From a checkpoint of a small transformer trained on Wikipedia.
Size: 12 layers, width 256, 6 heads of 64, 13.3M parameters.
Each number is 200 + 20 x the weight over its row's rms, rounded and kept within 0 to 999. Layers, rows and columns count from 0. The size before them is the row's rms in percent of the matrix's.

# layer 5 attention key, 384x256, rms 0.0564, rows 261-315, columns 128-191
101,213,171,179,219,205,203,209,213,191,173,183,202,173,208,203,162,208,208,192,174,234,217,214,216,179,226,220,193,193,226,175,219,177,226,217,217,221,186,208,205,187,204,200,228,198,192,235,171,178,170,188,198,168,209,204,195,210,190,168,193,185,229,224,166
097,186,190,194,182,180,200,221,210,198,221,200,182,220,195,232,211,154,216,197,199,211,182,204,169,191,195,215,180,223,194,186,194,222,181,207,221,194,224,177,156,192,210,201,158,168,195,205,215,193,213,218,166,195,185,186,156,156,174,211,206,193,195,260,238
103,164,223,211,162,217,201,198,202,195,203,187,140,240,186,203,210,200,208,236,230,176,214,216,207,217,180,204,189,194,193,209,189,220,216,158,177,190,178,203,226,186,189,172,202,239,204,169,237,214,217,202,190,233,214,195,193,177,205,205,209,226,207,221,224
096,196,182,199,203,190,202,177,175,228,194,216,202,225,211,199,244,230,205,217,182,197,213,220,179,201,200,194,209,173,237,181,248,187,208,191,192,214,212,209,202,196,209,223,182,197,204,203,216,165,196,149,191,254,204,212,188,241,219,168,197,200,172,167,234
103,228,198,191,217,213,199,254,215,210,216,196,170,220,221,209,207,195,218,149,174,230,223,177,240,187,184,172,209,201,237,191,218,190,200,222,187,171,233,192,201,233,191,196,198,197,176,229,185,214,211,212,223,205,175,200,179,180,186,202,186,181,202,199,185
092,193,202,179,161,196,214,226,206,183,221,144,214,191,173,208,179,215,183,197,174,189,182,218,223,167,189,198,245,217,198,188,198,223,224,258,246,250,227,190,194,187,212,189,214,179,246,208,167,179,222,201,206,185,182,196,247,236,188,230,178,152,217,212,181
103,199,248,198,198,229,177,227,212,198,175,212,208,192,218,227,197,199,208,188,201,187,169,195,199,230,213,176,202,177,217,227,194,203,211,183,152,181,210,221,182,255,184,191,207,215,203,197,230,201,212,175,202,222,213,203,194,209,192,236,201,229,221,197,186
109,201,223,198,198,217,189,221,198,224,181,182,214,203,183,233,214,199,194,211,182,217,193,186,216,208,190,183,215,205,207,199,201,211,206,211,204,200,205,213,197,250,160,224,186,219,168,182,176,204,198,223,239,188,208,203,173,178,193,184,220,233,222,208,160
103,169,188,230,227,217,229,214,198,171,212,191,244,203,214,189,181,164,188,225,187,135,194,210,165,178,203,206,205,177,203,197,175,167,201,204,212,230,206,202,201,198,188,230,182,189,186,196,207,158,220,217,183,195,213,220,183,234,197,179,194,183,215,204,183
099,147,209,214,193,199,197,201,197,197,205,211,199,251,193,206,209,226,209,162,200,217,202,213,229,212,217,208,174,205,192,223,193,151,184,221,189,216,186,203,204,228,200,214,217,198,240,190,211,183,173,167,219,216,216,235,219,189,187,193,240,216,188,191,217
106,261,222,194,211,196,199,207,200,179,180,205,203,189,185,187,218,175,190,235,224,247,212,219,204,203,183,237,186,176,200,170,210,210,206,210,199,251,213,189,186,197,183,192,204,218,183,177,170,234,203,169,218,205,216,172,238,215,196,172,256,174,214,203,180
107,210,219,198,223,233,203,207,193,163,227,192,238,187,193,211,231,147,199,200,231,216,224,203,213,175,231,203,200,177,213,199,196,164,209,203,184,205,193,199,205,202,212,198,193,215,197,186,205,208,188,196,216,182,182,212,198,190,187,201,208,216,178,222,150
107,186,222,182,242,225,231,199,181,189,201,219,198,200,224,211,205,167,215,209,230,179,217,198,215,196,248,183,206,158,212,199,183,174,206,186,193,210,213,220,218,222,189,164,200,194,202,221,245,189,183,150,201,199,163,194,191,187,204,205,205,222,199,188,184
085,184,179,193,196,207,177,179,236,195,211,222,241,212,249,204,221,183,219,191,189,206,216,178,189,226,147,203,185,198,189,210,204,184,196,228,217,213,192,192,190,223,173,219,198,165,201,175,240,195,192,179,210,184,192,190,187,227,212,202,164,199,224,195,175
113,227,227,173,213,191,198,184,170,215,215,188,206,227,209,198,181,243,218,215,199,191,200,196,206,188,193,214,239,215,220,151,226,207,205,182,187,181,231,222,212,212,186,201,199,223,183,189,184,197,174,261,194,180,211,207,234,210,202,197,210,218,182,197,196
121,184,214,216,224,217,183,190,202,188,218,183,229,187,211,194,184,190,203,216,171,200,264,204,201,195,159,207,230,188,214,204,209,207,167,187,168,201,223,180,188,213,204,189,196,204,163,192,209,199,180,168,177,177,176,192,192,215,192,194,200,162,230,199,192
099,224,217,227,189,180,192,248,200,201,188,200,200,193,183,203,186,190,218,217,231,212,214,192,197,203,187,193,181,223,197,177,215,196,210,177,209,221,205,195,190,207,208,240,221,196,160,186,211,202,223,232,202,195,190,197,182,182,215,206,220,228,222,173,190
115,192,174,175,219,218,196,179,207,245,218,204,222,221,206,185,176,193,168,189,180,220,221,192,164,223,160,180,214,203,157,181,190,181,221,194,172,184,203,176,203,182,205,209,184,217,188,217,206,222,202,205,214,235,230,187,191,207,205,208,175,167,188,210,195
121,231,162,198,216,236,223,204,197,246,192,191,185,185,186,210,170,176,192,149,191,192,189,194,169,197,204,221,191,186,186,183,173,193,165,204,177,177,207,177,191,176,227,236,169,201,186,221,216,204,213,184,246,214,185,225,162,213,170,176,214,212,209,199,194
112,219,229,221,256,177,203,206,203,175,187,228,201,217,190,200,192,174,198,222,220,226,178,191,231,199,202,219,182,203,208,217,191,180,187,184,198,241,227,189,170,240,215,203,184,208,191,193,172,196,192,150,227,186,208,202,183,181,199,199,196,194,207,186,194
109,187,192,207,226,222,210,180,205,187,191,160,228,172,168,189,192,226,186,223,185,180,200,192,197,210,205,235,212,189,223,209,149,186,204,176,221,220,202,234,197,205,211,188,207,190,243,203,172,182,246,207,234,170,183,217,212,203,186,235,169,164,195,218,207
118,223,162,185,200,193,184,214,207,177,176,198,178,190,181,187,195,168,203,209,218,200,207,204,226,219,196,183,199,159,188,241,215,242,181,192,207,201,192,196,229,190,201,197,193,189,164,206,196,172,174,202,198,226,218,188,200,215,233,184,174,177,191,200,198
121,178,184,167,209,203,199,218,157,189,200,218,192,194,196,223,219,166,198,155,198,187,227,191,186,200,200,165,218,210,217,212,187,211,228,230,205,213,188,196,185,225,192,210,179,217,194,220,200,215,182,205,213,195,204,197,194,251,188,181,184,215,176,171,220
104,227,200,190,204,214,194,204,166,196,172,232,211,223,214,210,191,192,248,209,214,215,183,207,194,206,199,215,186,228,190,199,179,177,218,205,195,181,248,203,188,185,216,220,207,211,221,192,206,219,188,181,195,202,212,175,198,214,152,191,223,235,183,198,236
121,197,225,203,199,214,172,224,203,211,208,164,200,219,170,183,186,178,211,226,227,207,200,193,186,190,191,202,190,223,223,210,201,221,233,199,223,190,210,199,206,183,269,206,191,176,200,170,188,191,189,197,236,204,207,183,173,196,195,191,198,238,196,212,208
109,246,195,199,188,193,229,182,168,207,179,256,214,198,190,185,187,191,189,204,209,186,180,220,202,229,205,186,206,222,166,195,207,239,215,193,210,194,205,192,185,211,176,207,175,187,194,183,193,182,194,228,192,207,235,204,208,224,239,226,183,191,189,215,168
110,208,187,222,195,229,200,200,138,193,220,218,196,195,198,229,210,217,205,206,213,187,205,177,194,151,234,202,208,209,224,242,172,194,207,199,193,200,242,219,180,177,173,223,208,209,180,188,198,209,224,207,204,208,210,210,185,235,198,249,222,215,213,205,219
105,179,216,215,197,206,195,245,230,197,204,203,160,184,212,184,219,200,191,192,216,195,209,180,222,241,214,182,200,224,226,213,209,229,227,186,189,195,212,163,196,187,195,165,198,195,212,188,213,183,199,205,208,218,207,223,242,179,205,191,210,203,198,188,222
092,225,198,165,194,212,198,183,197,185,194,208,217,216,207,177,152,239,214,202,203,196,218,204,203,180,176,226,174,211,199,184,187,213,185,179,248,196,145,193,198,223,194,193,198,177,159,188,200,191,228,208,193,209,193,203,161,191,182,199,185,204,168,209,224
091,218,226,202,228,178,219,164,226,190,177,216,220,189,198,208,173,188,207,207,174,165,215,175,252,200,222,192,210,159,179,160,199,155,186,206,186,214,195,201,177,213,229,215,206,182,196,188,203,235,192,186,180,197,228,209,169,205,178,194,174,190,202,181,159
095,207,166,162,206,211,219,199,181,186,181,205,203,209,193,196,227,207,203,194,157,188,203,196,229,165,230,183,190,156,233,208,218,216,214,172,242,215,187,214,207,183,189,216,179,188,175,193,198,247,210,194,183,192,187,178,215,238,210,248,177,154,193,186,155
095,218,201,217,197,208,208,181,190,205,218,166,188,197,204,221,169,199,193,217,221,189,216,199,225,214,202,178,202,223,208,220,197,188,203,224,180,184,188,197,229,209,212,188,204,173,214,198,164,154,197,201,221,185,221,153,187,186,215,205,215,248,178,195,227
091,217,194,193,160,188,187,213,163,231,204,185,200,172,204,211,179,212,234,176,228,183,173,182,225,184,180,214,176,236,246,183,183,210,211,182,189,193,192,229,211,209,176,203,218,219,189,182,190,158,208,206,215,188,184,215,208,187,204,238,154,193,212,220,156
091,196,214,202,192,196,192,213,200,189,211,179,204,194,192,201,216,213,209,193,207,189,213,253,226,191,159,200,235,171,206,237,181,186,193,169,210,220,202,208,233,191,205,165,190,207,235,253,205,178,205,185,209,241,249,203,258,173,225,216,196,185,172,199,227
097,220,185,226,170,218,206,198,227,193,221,182,218,195,178,240,217,196,196,153,217,208,196,212,166,231,199,217,223,186,240,213,191,217,156,174,194,208,192,178,151,208,196,206,188,177,194,216,200,197,215,194,180,242,198,209,192,187,202,255,189,242,197,194,215
103,207,200,182,250,225,198,206,168,243,196,202,195,207,226,210,185,187,216,200,191,231,217,200,183,213,190,202,197,201,233,179,185,177,199,216,178,209,188,226,186,195,162,203,203,243,208,196,209,178,166,156,210,194,206,195,187,179,196,142,213,189,207,224,185
104,187,194,199,246,201,205,208,201,186,166,243,224,213,221,177,175,208,214,197,212,189,200,187,206,199,189,246,168,202,191,173,221,171,179,234,224,192,215,181,191,173,207,207,159,180,198,228,209,199,220,239,197,215,217,204,211,190,207,209,145,191,196,195,184
090,210,200,171,182,161,189,180,212,219,227,238,215,222,211,184,169,180,200,177,186,214,201,237,193,199,182,188,219,217,209,132,229,206,190,223,223,217,203,195,179,199,194,205,179,197,179,205,173,199,217,196,215,216,219,175,211,190,197,156,224,193,208,229,169
106,198,204,211,178,229,192,163,187,186,165,181,190,176,201,180,187,221,160,173,218,187,172,189,230,214,191,216,203,177,202,200,166,226,200,206,209,182,211,173,187,242,158,238,216,186,196,187,190,203,208,179,219,210,218,221,211,179,174,195,177,237,207,231,186
096,180,178,178,197,172,188,185,199,237,209,232,183,201,192,215,205,168,225,231,215,196,199,201,204,214,216,190,172,193,196,188,217,207,208,215,207,175,223,202,203,202,205,159,219,205,198,224,216,168,214,190,203,177,166,214,165,204,182,190,198,186,194,204,186
096,178,201,179,185,234,192,186,181,211,172,187,243,178,183,200,177,201,182,236,242,193,204,200,203,191,191,186,213,239,232,222,189,163,231,208,223,207,223,165,201,164,178,175,214,210,203,186,204,183,237,174,211,195,201,201,189,203,179,182,194,199,175,179,206
116,222,167,190,227,181,182,226,152,220,191,202,194,163,182,188,197,191,218,160,225,223,222,185,218,187,193,219,169,209,206,185,205,180,192,165,153,197,168,255,218,216,227,229,185,200,206,190,213,224,189,177,209,232,202,198,192,202,195,204,207,212,199,188,177
094,244,193,209,213,185,191,209,203,178,239,190,178,177,191,193,241,214,215,237,165,210,226,207,218,214,197,215,182,221,175,205,177,209,231,199,179,184,202,203,217,205,167,178,197,204,206,217,227,179,189,240,186,217,179,185,184,190,187,190,171,205,212,241,194
106,205,172,178,182,226,213,167,218,218,198,172,202,207,196,182,194,192,173,197,236,176,223,233,210,206,211,185,217,190,194,184,199,162,214,200,182,180,201,177,191,191,156,192,192,203,225,177,195,251,201,185,192,220,182,201,161,196,205,183,202,206,191,181,197
093,203,211,207,193,208,197,202,203,225,170,198,198,194,246,185,221,176,183,182,213,166,191,215,183,196,192,260,212,188,182,171,200,205,165,186,257,209,208,182,182,174,189,211,236,205,195,215,228,193,187,198,191,215,239,212,170,200,206,204,186,195,216,161,178
112,222,216,179,197,218,191,225,211,208,196,200,147,225,186,197,168,215,162,196,190,234,229,221,164,218,190,189,198,199,209,170,202,186,179,211,211,159,192,215,215,230,206,214,168,209,192,207,206,228,183,191,235,219,215,196,192,166,202,193,188,208,186,209,176
118,172,186,201,201,206,216,193,204,164,193,218,190,225,202,221,202,193,205,175,210,214,197,164,177,235,193,176,193,208,167,210,190,215,182,212,189,200,150,181,201,194,237,193,201,183,217,228,267,207,228,192,212,210,185,188,188,179,201,222,224,198,189,224,192
105,218,212,223,177,194,213,173,202,226,175,161,222,243,198,190,161,206,224,209,167,176,177,207,210,216,204,209,258,192,174,136,195,190,181,218,183,219,226,200,171,187,213,195,203,172,206,208,216,207,225,195,188,192,158,221,190,178,198,201,230,192,202,201,148
113,208,179,209,210,174,210,195,162,185,222,193,230,223,175,208,159,215,159,217,226,231,229,189,236,175,185,196,226,191,207,188,219,184,144,203,213,224,197,214,214,196,215,202,215,190,178,183,181,217,198,171,203,176,172,197,200,219,174,209,188,201,247,226,193
095,260,218,180,193,205,191,219,170,210,173,189,236,178,196,190,208,224,233,217,171,212,201,195,211,190,174,210,238,161,193,228,184,199,166,218,214,195,208,224,214,203,218,214,166,200,192,167,225,157,222,201,171,214,191,213,193,198,187,207,186,207,203,206,187
105,200,189,204,196,215,202,210,186,223,197,210,242,167,187,189,215,211,202,208,192,193,191,224,231,205,224,213,203,220,173,211,179,232,169,187,235,170,194,221,174,171,197,212,196,204,193,206,195,199,216,231,158,186,183,223,197,187,202,160,163,219,198,194,198
106,179,175,201,198,195,200,209,224,196,194,188,165,171,225,206,200,214,160,204,199,226,236,167,221,218,176,208,188,224,185,200,219,235,186,231,227,164,162,212,172,166,163,186,207,188,202,171,179,245,194,141,207,205,192,182,210,215,193,194,179,242,219,201,200
098,208,206,205,190,189,135,185,195,200,181,235,175,212,198,196,211,232,171,217,176,230,150,203,198,235,217,192,226,223,190,227,197,196,202,192,209,226,227,217,186,185,184,222,182,190,221,188,197,236,211,228,222,209,219,217,176,180,216,188,226,157,228,245,188
111,227,211,198,220,214,193,199,184,208,229,168,164,207,190,203,199,169,203,162,187,199,214,215,227,215,216,229,175,226,205,194,196,225,187,218,229,165,180,210,173,193,191,218,185,196,165,164,209,235,202,212,202,207,224,202,185,198,201,200,186,216,183,147,199
115,183,225,237,207,219,210,224,167,204,231,173,220,218,182,215,238,204,190,226,225,199,201,186,229,168,199,210,206,184,209,209,228,205,208,195,205,200,178,195,216,192,228,210,183,175,176,193,189,183,191,149,188,203,191,215,217,195,194,216,210,191,196,206,237
# layer 5 attention query, 384x256, rms 0.0557, rows 262-315, columns 128-191
101,139,213,210,191,203,199,185,185,218,207,190,178,176,228,204,204,187,212,201,226,181,175,222,205,224,206,196,191,208,158,218,219,221,205,201,205,216,207,189,204,184,218,174,178,157,206,182,202,191,219,200,184,139,168,216,209,194,189,204,190,159,247,248,184
095,187,199,189,182,191,198,198,189,193,196,159,216,217,198,212,187,177,187,223,256,193,207,219,215,177,192,217,210,256,186,234,185,201,197,195,199,170,172,178,204,210,204,222,191,189,205,203,214,214,197,187,182,185,228,182,195,236,168,210,181,208,187,184,180
102,150,196,171,218,198,186,227,178,225,171,222,188,211,204,215,202,206,170,183,192,195,223,214,196,212,184,180,195,205,228,189,234,223,209,197,210,170,222,194,206,181,243,214,200,165,182,165,184,170,200,221,218,173,218,208,183,196,193,173,198,237,255,180,212
105,222,218,213,192,198,179,204,167,187,185,202,199,201,217,198,184,215,198,218,202,214,230,182,238,198,186,202,228,191,209,181,219,194,227,213,190,196,209,190,199,238,199,204,215,254,199,214,215,185,255,212,195,197,197,216,224,198,191,180,221,204,189,216,196
100,153,228,201,196,206,207,212,206,202,191,194,197,190,164,192,183,205,192,160,188,200,172,195,199,216,197,215,209,243,204,180,172,187,198,227,223,223,232,207,182,216,246,188,198,149,228,176,212,218,226,193,218,206,160,222,227,224,172,189,180,173,187,218,181
105,201,161,227,222,157,208,215,202,208,202,196,222,209,250,178,235,209,182,214,189,186,199,153,209,194,211,191,232,161,172,200,199,193,150,192,211,202,200,183,176,222,180,206,178,193,203,229,222,197,239,202,187,189,243,223,225,196,172,224,212,180,208,199,178
099,196,206,197,203,213,242,222,216,184,180,196,218,168,216,189,229,216,163,235,215,209,183,206,196,194,220,216,220,204,212,222,208,190,185,179,192,196,219,198,202,187,186,204,235,205,174,214,195,189,206,218,160,234,211,206,189,187,197,160,260,201,248,185,165
095,165,162,190,189,231,197,222,226,156,218,190,232,210,206,176,193,215,197,231,209,172,182,187,215,171,211,181,208,217,200,193,191,172,193,194,242,185,205,171,150,197,154,173,206,214,230,203,220,194,227,194,187,197,212,213,185,247,201,190,234,194,216,239,163
102,163,187,173,210,169,222,196,241,228,199,230,172,187,209,217,203,202,188,165,186,214,169,201,198,177,185,192,181,214,190,241,182,213,176,192,194,200,207,177,173,183,193,157,198,156,223,188,209,154,189,216,197,249,203,211,191,191,203,213,210,189,191,202,163
098,204,210,196,205,189,192,198,194,166,173,197,207,141,168,187,222,168,201,211,202,195,236,230,237,226,222,212,185,199,198,195,222,187,168,236,213,251,169,183,197,162,236,175,196,165,167,180,198,206,202,202,202,200,191,220,221,220,206,150,170,186,196,192,220
105,191,224,211,213,186,194,201,187,162,210,179,184,188,205,182,201,187,187,247,206,185,183,209,190,179,224,175,182,175,236,180,203,200,223,184,204,219,213,190,156,232,188,190,214,229,181,187,174,213,183,226,187,175,204,218,227,200,199,193,181,198,202,176,175
102,203,194,180,216,190,192,183,161,195,182,213,230,197,212,153,164,231,193,255,200,190,205,201,170,220,218,213,206,181,211,159,251,191,224,207,183,203,194,187,220,167,161,164,227,255,192,199,203,215,183,214,200,190,194,226,207,210,174,167,215,213,186,185,189
098,179,194,227,229,218,200,204,236,197,184,211,247,175,202,227,194,226,224,214,206,209,193,197,217,211,157,205,210,178,189,210,174,195,193,247,181,235,186,196,227,185,218,169,164,180,195,212,211,201,210,181,203,202,149,162,190,191,198,192,214,211,205,192,206
105,183,199,211,206,224,200,189,169,220,225,207,206,226,200,211,179,216,234,195,198,200,173,192,210,208,202,212,234,217,194,197,185,207,197,169,145,205,210,206,189,224,197,188,208,202,187,209,194,222,175,232,217,220,182,192,202,168,244,189,222,199,191,177,198
101,172,202,227,202,198,155,179,219,192,214,191,212,182,196,151,154,201,193,195,200,228,221,175,180,202,188,174,216,215,221,185,215,197,190,218,193,174,199,185,204,215,203,155,231,184,188,220,185,191,218,170,183,155,185,211,181,199,197,211,190,185,172,178,217
102,211,204,195,202,183,189,241,191,195,214,233,196,170,173,214,205,205,215,178,204,210,182,194,217,178,232,184,228,216,216,216,201,186,220,175,200,215,233,181,234,179,197,226,225,187,162,178,234,212,168,206,167,187,192,214,155,192,226,193,239,183,201,184,213
110,196,176,223,240,226,226,214,169,178,197,196,196,190,193,174,193,222,162,197,217,211,183,205,219,205,157,193,217,207,207,151,160,210,257,183,167,160,216,212,208,167,221,212,187,205,218,211,183,211,192,213,212,197,199,199,199,180,213,234,215,208,228,211,232
115,174,145,203,205,214,216,199,181,239,205,209,211,167,195,197,193,185,169,177,191,197,169,199,168,189,213,218,201,199,185,191,183,191,174,208,189,207,180,146,181,206,195,209,178,183,234,174,214,215,189,198,223,203,222,246,170,218,200,186,227,189,226,171,185
102,180,222,238,221,205,198,220,190,229,203,175,229,219,180,218,214,171,210,175,206,219,228,177,236,177,204,213,201,194,234,243,207,182,216,188,223,202,224,194,217,198,221,162,210,194,203,200,203,186,196,190,227,183,206,165,179,189,188,172,197,179,187,194,188
107,175,214,195,204,189,204,195,213,197,174,176,229,201,201,181,219,220,213,219,228,187,219,199,201,227,227,161,226,195,215,199,209,182,160,188,170,216,155,241,163,180,209,179,183,215,227,191,203,206,227,231,215,174,188,244,205,202,202,202,192,183,184,214,226
105,217,186,187,214,194,195,222,220,209,209,181,213,182,200,191,203,208,214,222,205,176,206,193,219,195,213,176,221,177,212,263,232,224,203,204,211,211,195,185,241,209,187,188,220,178,199,186,179,151,203,154,195,210,225,197,220,227,226,203,188,182,204,189,191
118,169,164,195,203,222,222,214,180,174,186,228,219,181,225,218,204,174,178,195,214,172,209,206,176,193,184,204,233,194,202,196,170,215,199,221,193,210,165,174,183,220,185,227,163,190,199,216,186,222,225,221,182,160,250,228,187,248,235,205,214,199,204,186,219
101,187,175,206,195,209,231,177,169,201,212,194,199,207,186,174,218,211,276,202,196,196,187,204,201,198,208,202,204,214,175,202,189,159,198,246,245,207,218,199,175,216,195,190,183,173,215,230,237,193,160,211,225,210,209,176,188,209,197,164,230,183,181,191,190
118,202,202,198,200,230,186,179,176,171,199,210,214,222,180,190,204,189,195,186,229,199,227,192,218,187,182,202,236,189,191,184,194,180,188,206,205,195,169,180,188,183,208,215,195,183,219,150,199,200,200,183,235,163,194,184,198,221,206,182,187,231,179,192,193
103,207,190,198,200,174,249,213,199,200,202,200,207,216,212,221,226,193,187,195,210,186,173,187,200,223,231,169,198,214,180,196,191,205,190,183,226,181,221,204,194,213,200,208,204,186,214,212,215,195,177,222,220,216,222,175,222,231,224,234,168,171,197,187,202
107,164,185,193,188,240,201,200,146,182,212,179,249,187,193,206,193,207,231,208,232,194,229,168,207,192,195,234,201,216,237,210,190,185,192,199,173,197,207,192,196,211,167,204,195,212,202,183,207,199,200,224,189,203,225,206,166,258,191,219,199,211,155,215,179
094,193,194,192,201,223,246,193,205,190,220,203,171,199,197,214,225,187,186,206,206,195,193,192,197,183,194,229,217,183,212,223,210,198,197,218,216,182,193,200,185,206,212,191,217,155,185,206,192,203,184,183,182,189,199,209,214,195,220,185,234,198,250,228,203
094,222,227,215,212,177,197,221,227,168,153,200,216,233,166,210,183,244,203,212,174,210,220,217,201,203,194,240,206,189,202,181,198,189,211,206,205,191,204,211,227,174,180,228,202,173,201,178,199,221,198,219,180,217,161,174,190,179,188,199,205,196,204,169,213
099,186,179,188,220,165,200,182,204,195,170,185,209,211,168,196,214,199,190,226,209,173,215,185,206,190,210,200,223,208,195,197,200,201,213,203,162,236,214,189,204,195,203,202,208,204,222,166,213,189,224,186,183,216,166,205,182,187,202,191,204,214,174,173,210
096,249,222,211,187,215,211,180,204,190,213,254,176,197,220,201,217,210,201,214,164,230,196,226,195,192,193,195,205,204,219,173,176,206,197,174,210,224,209,223,222,215,198,203,199,190,167,182,225,216,166,190,219,190,189,193,195,193,201,203,157,177,186,217,193
094,196,194,186,198,206,209,185,209,182,188,195,212,190,214,225,236,218,212,194,210,216,227,175,204,210,194,190,190,201,225,213,203,209,208,227,174,193,193,192,185,179,200,202,169,185,221,169,191,190,192,203,193,204,170,201,209,173,186,185,223,202,223,195,220
100,221,198,168,175,167,195,213,161,205,232,142,231,165,181,205,190,199,202,195,207,174,162,209,188,190,199,214,209,211,196,188,196,200,183,166,182,188,187,214,209,213,225,229,174,179,168,159,183,237,194,222,236,202,228,160,220,202,186,241,189,168,194,192,218
097,205,190,189,201,209,180,198,199,184,217,223,180,177,244,207,195,211,140,183,207,204,213,194,212,191,185,168,227,221,191,221,195,222,194,203,166,214,212,201,200,202,200,223,226,216,203,197,178,199,239,193,218,211,256,210,220,241,182,207,192,196,207,217,191
104,188,184,244,194,205,209,177,207,201,215,193,185,158,205,222,212,222,213,201,229,188,207,188,211,182,168,225,194,182,186,167,178,214,182,183,197,220,174,192,182,187,173,217,196,204,187,163,221,199,220,194,186,203,206,209,182,204,165,207,194,196,213,232,184
094,226,209,166,208,155,210,200,200,183,193,186,207,208,219,192,217,207,181,222,186,203,214,148,226,203,182,183,211,163,200,201,181,213,220,199,175,222,209,227,193,208,176,207,185,225,199,199,208,161,219,223,208,216,216,203,205,185,205,169,236,249,216,188,183
101,195,198,186,197,190,222,213,190,165,187,219,256,187,208,205,209,194,224,198,223,211,213,197,201,222,192,200,161,172,185,186,216,168,213,233,244,230,202,190,200,197,206,192,173,181,190,214,215,222,172,195,208,212,177,191,227,208,229,182,170,166,212,169,165
096,212,217,190,203,165,198,193,219,194,153,228,165,188,233,201,236,203,179,197,215,246,175,212,197,198,191,176,242,219,204,203,211,190,184,206,195,207,175,186,204,173,210,223,208,207,163,175,184,176,165,218,207,201,197,216,217,229,174,172,204,202,202,198,194
096,218,234,195,161,203,192,152,216,233,207,195,185,186,213,196,210,229,222,199,219,187,174,222,195,156,220,227,168,159,223,206,202,185,163,187,229,218,207,165,189,190,227,212,188,171,202,188,243,172,217,200,208,203,226,176,215,174,217,207,238,193,233,209,191
097,200,207,166,223,187,236,159,187,208,206,199,194,231,212,191,159,200,194,229,225,238,198,192,218,207,180,220,218,196,199,189,214,186,202,178,209,194,237,198,164,194,225,195,202,239,160,238,191,224,207,207,204,201,195,183,220,184,175,213,199,212,182,207,190
108,181,171,184,219,183,226,192,211,190,183,215,199,198,220,229,224,188,195,168,195,161,180,190,186,224,187,201,212,182,196,224,181,174,200,196,213,259,178,196,173,185,235,194,228,162,182,214,218,217,223,195,192,189,210,199,193,214,194,197,198,205,205,202,215
101,203,185,169,194,178,196,214,204,194,174,169,199,190,180,198,207,223,197,199,205,238,192,197,234,194,216,192,198,173,209,214,190,183,203,207,151,186,171,218,205,216,179,204,188,206,214,180,205,208,219,227,181,245,176,209,185,179,190,240,238,204,210,216,195
091,226,173,218,189,191,167,223,203,223,183,227,207,225,206,200,175,200,193,215,195,207,201,182,205,188,202,173,198,227,168,223,158,191,207,198,176,226,218,184,238,195,187,237,198,204,176,221,197,164,191,205,186,245,184,155,196,186,211,188,194,181,188,214,172
096,200,202,200,193,166,220,201,218,211,184,222,212,204,200,193,202,169,164,214,202,193,195,237,148,189,191,173,187,222,233,219,187,176,234,162,227,214,213,208,170,216,196,203,171,191,224,221,186,210,174,221,211,212,243,183,188,237,219,218,183,230,222,204,218
104,163,214,213,188,181,191,196,194,235,209,194,220,180,220,225,214,197,232,176,192,178,173,195,162,225,194,201,179,177,169,206,172,231,205,187,245,207,196,196,186,217,191,197,226,187,215,207,249,207,209,195,211,183,228,228,188,206,184,222,149,206,201,181,215
095,215,188,169,203,215,179,238,206,216,167,194,179,165,229,230,214,203,179,212,182,192,238,173,176,227,211,216,203,197,214,197,226,197,194,201,184,188,171,187,223,191,182,250,208,236,191,201,224,181,201,178,171,277,200,190,195,177,183,200,201,201,203,192,184
120,186,190,168,206,187,181,198,197,205,210,195,207,199,220,223,201,167,157,196,211,202,208,182,182,200,185,208,195,197,184,200,207,194,193,233,202,239,175,183,229,192,197,223,194,203,185,198,188,222,194,191,221,195,199,189,179,149,186,232,166,177,187,233,179
109,228,195,188,201,183,189,182,218,201,190,186,174,229,197,233,180,202,205,202,182,199,196,187,166,172,192,202,225,198,191,174,168,185,225,206,205,220,216,192,196,184,208,212,221,198,186,192,197,214,192,179,198,207,160,208,170,208,169,211,189,194,216,166,179
107,183,186,221,170,200,210,215,194,191,198,183,232,193,198,199,152,204,180,210,224,207,212,213,209,197,258,172,213,188,217,217,237,232,134,168,180,196,163,222,186,186,215,174,215,191,184,233,186,204,203,172,220,220,200,208,204,192,195,206,191,197,213,216,188
090,177,205,207,190,211,192,215,232,209,184,176,191,200,200,177,208,225,211,172,172,181,226,187,194,214,173,204,202,179,180,211,191,183,149,203,223,204,190,227,172,227,220,182,165,190,185,157,213,192,242,208,167,222,220,203,244,182,206,163,148,222,209,191,203
097,184,189,185,176,185,225,194,224,241,218,179,202,164,199,211,200,186,206,206,202,239,188,183,181,188,211,179,194,202,189,183,202,206,192,206,224,198,198,207,199,229,222,181,246,193,198,238,202,182,192,172,165,229,162,173,203,190,197,173,184,186,217,152,217
106,194,197,198,151,160,201,236,206,243,175,192,176,202,230,206,205,205,173,206,193,226,198,189,155,170,230,196,218,190,163,213,217,192,179,233,214,183,201,211,208,154,176,196,198,190,208,203,203,200,211,166,186,211,192,189,181,201,211,212,203,186,210,196,231
096,219,189,207,173,176,185,202,204,221,218,222,182,192,205,201,220,234,179,228,169,189,153,162,211,193,224,192,239,197,150,245,156,212,229,194,203,212,198,211,222,220,214,200,184,209,216,223,203,224,224,193,177,203,197,197,180,180,210,169,222,180,202,244,199
109,202,197,223,237,209,179,204,167,173,221,217,144,152,190,213,227,195,209,194,200,235,213,192,218,207,173,208,184,192,169,186,176,212,200,192,222,161,199,195,137,236,224,223,210,198,182,173,192,205,185,186,158,187,203,209,168,199,201,185,211,192,185,152,207
100,213,233,217,199,217,187,219,185,175,229,164,193,213,222,206,196,191,212,211,226,207,233,194,161,173,203,202,190,195,163,191,240,205,185,202,234,155,210,188,191,182,173,206,196,186,165,189,195,199,164,182,200,178,203,216,207,194,194,207,198,197,197,226,225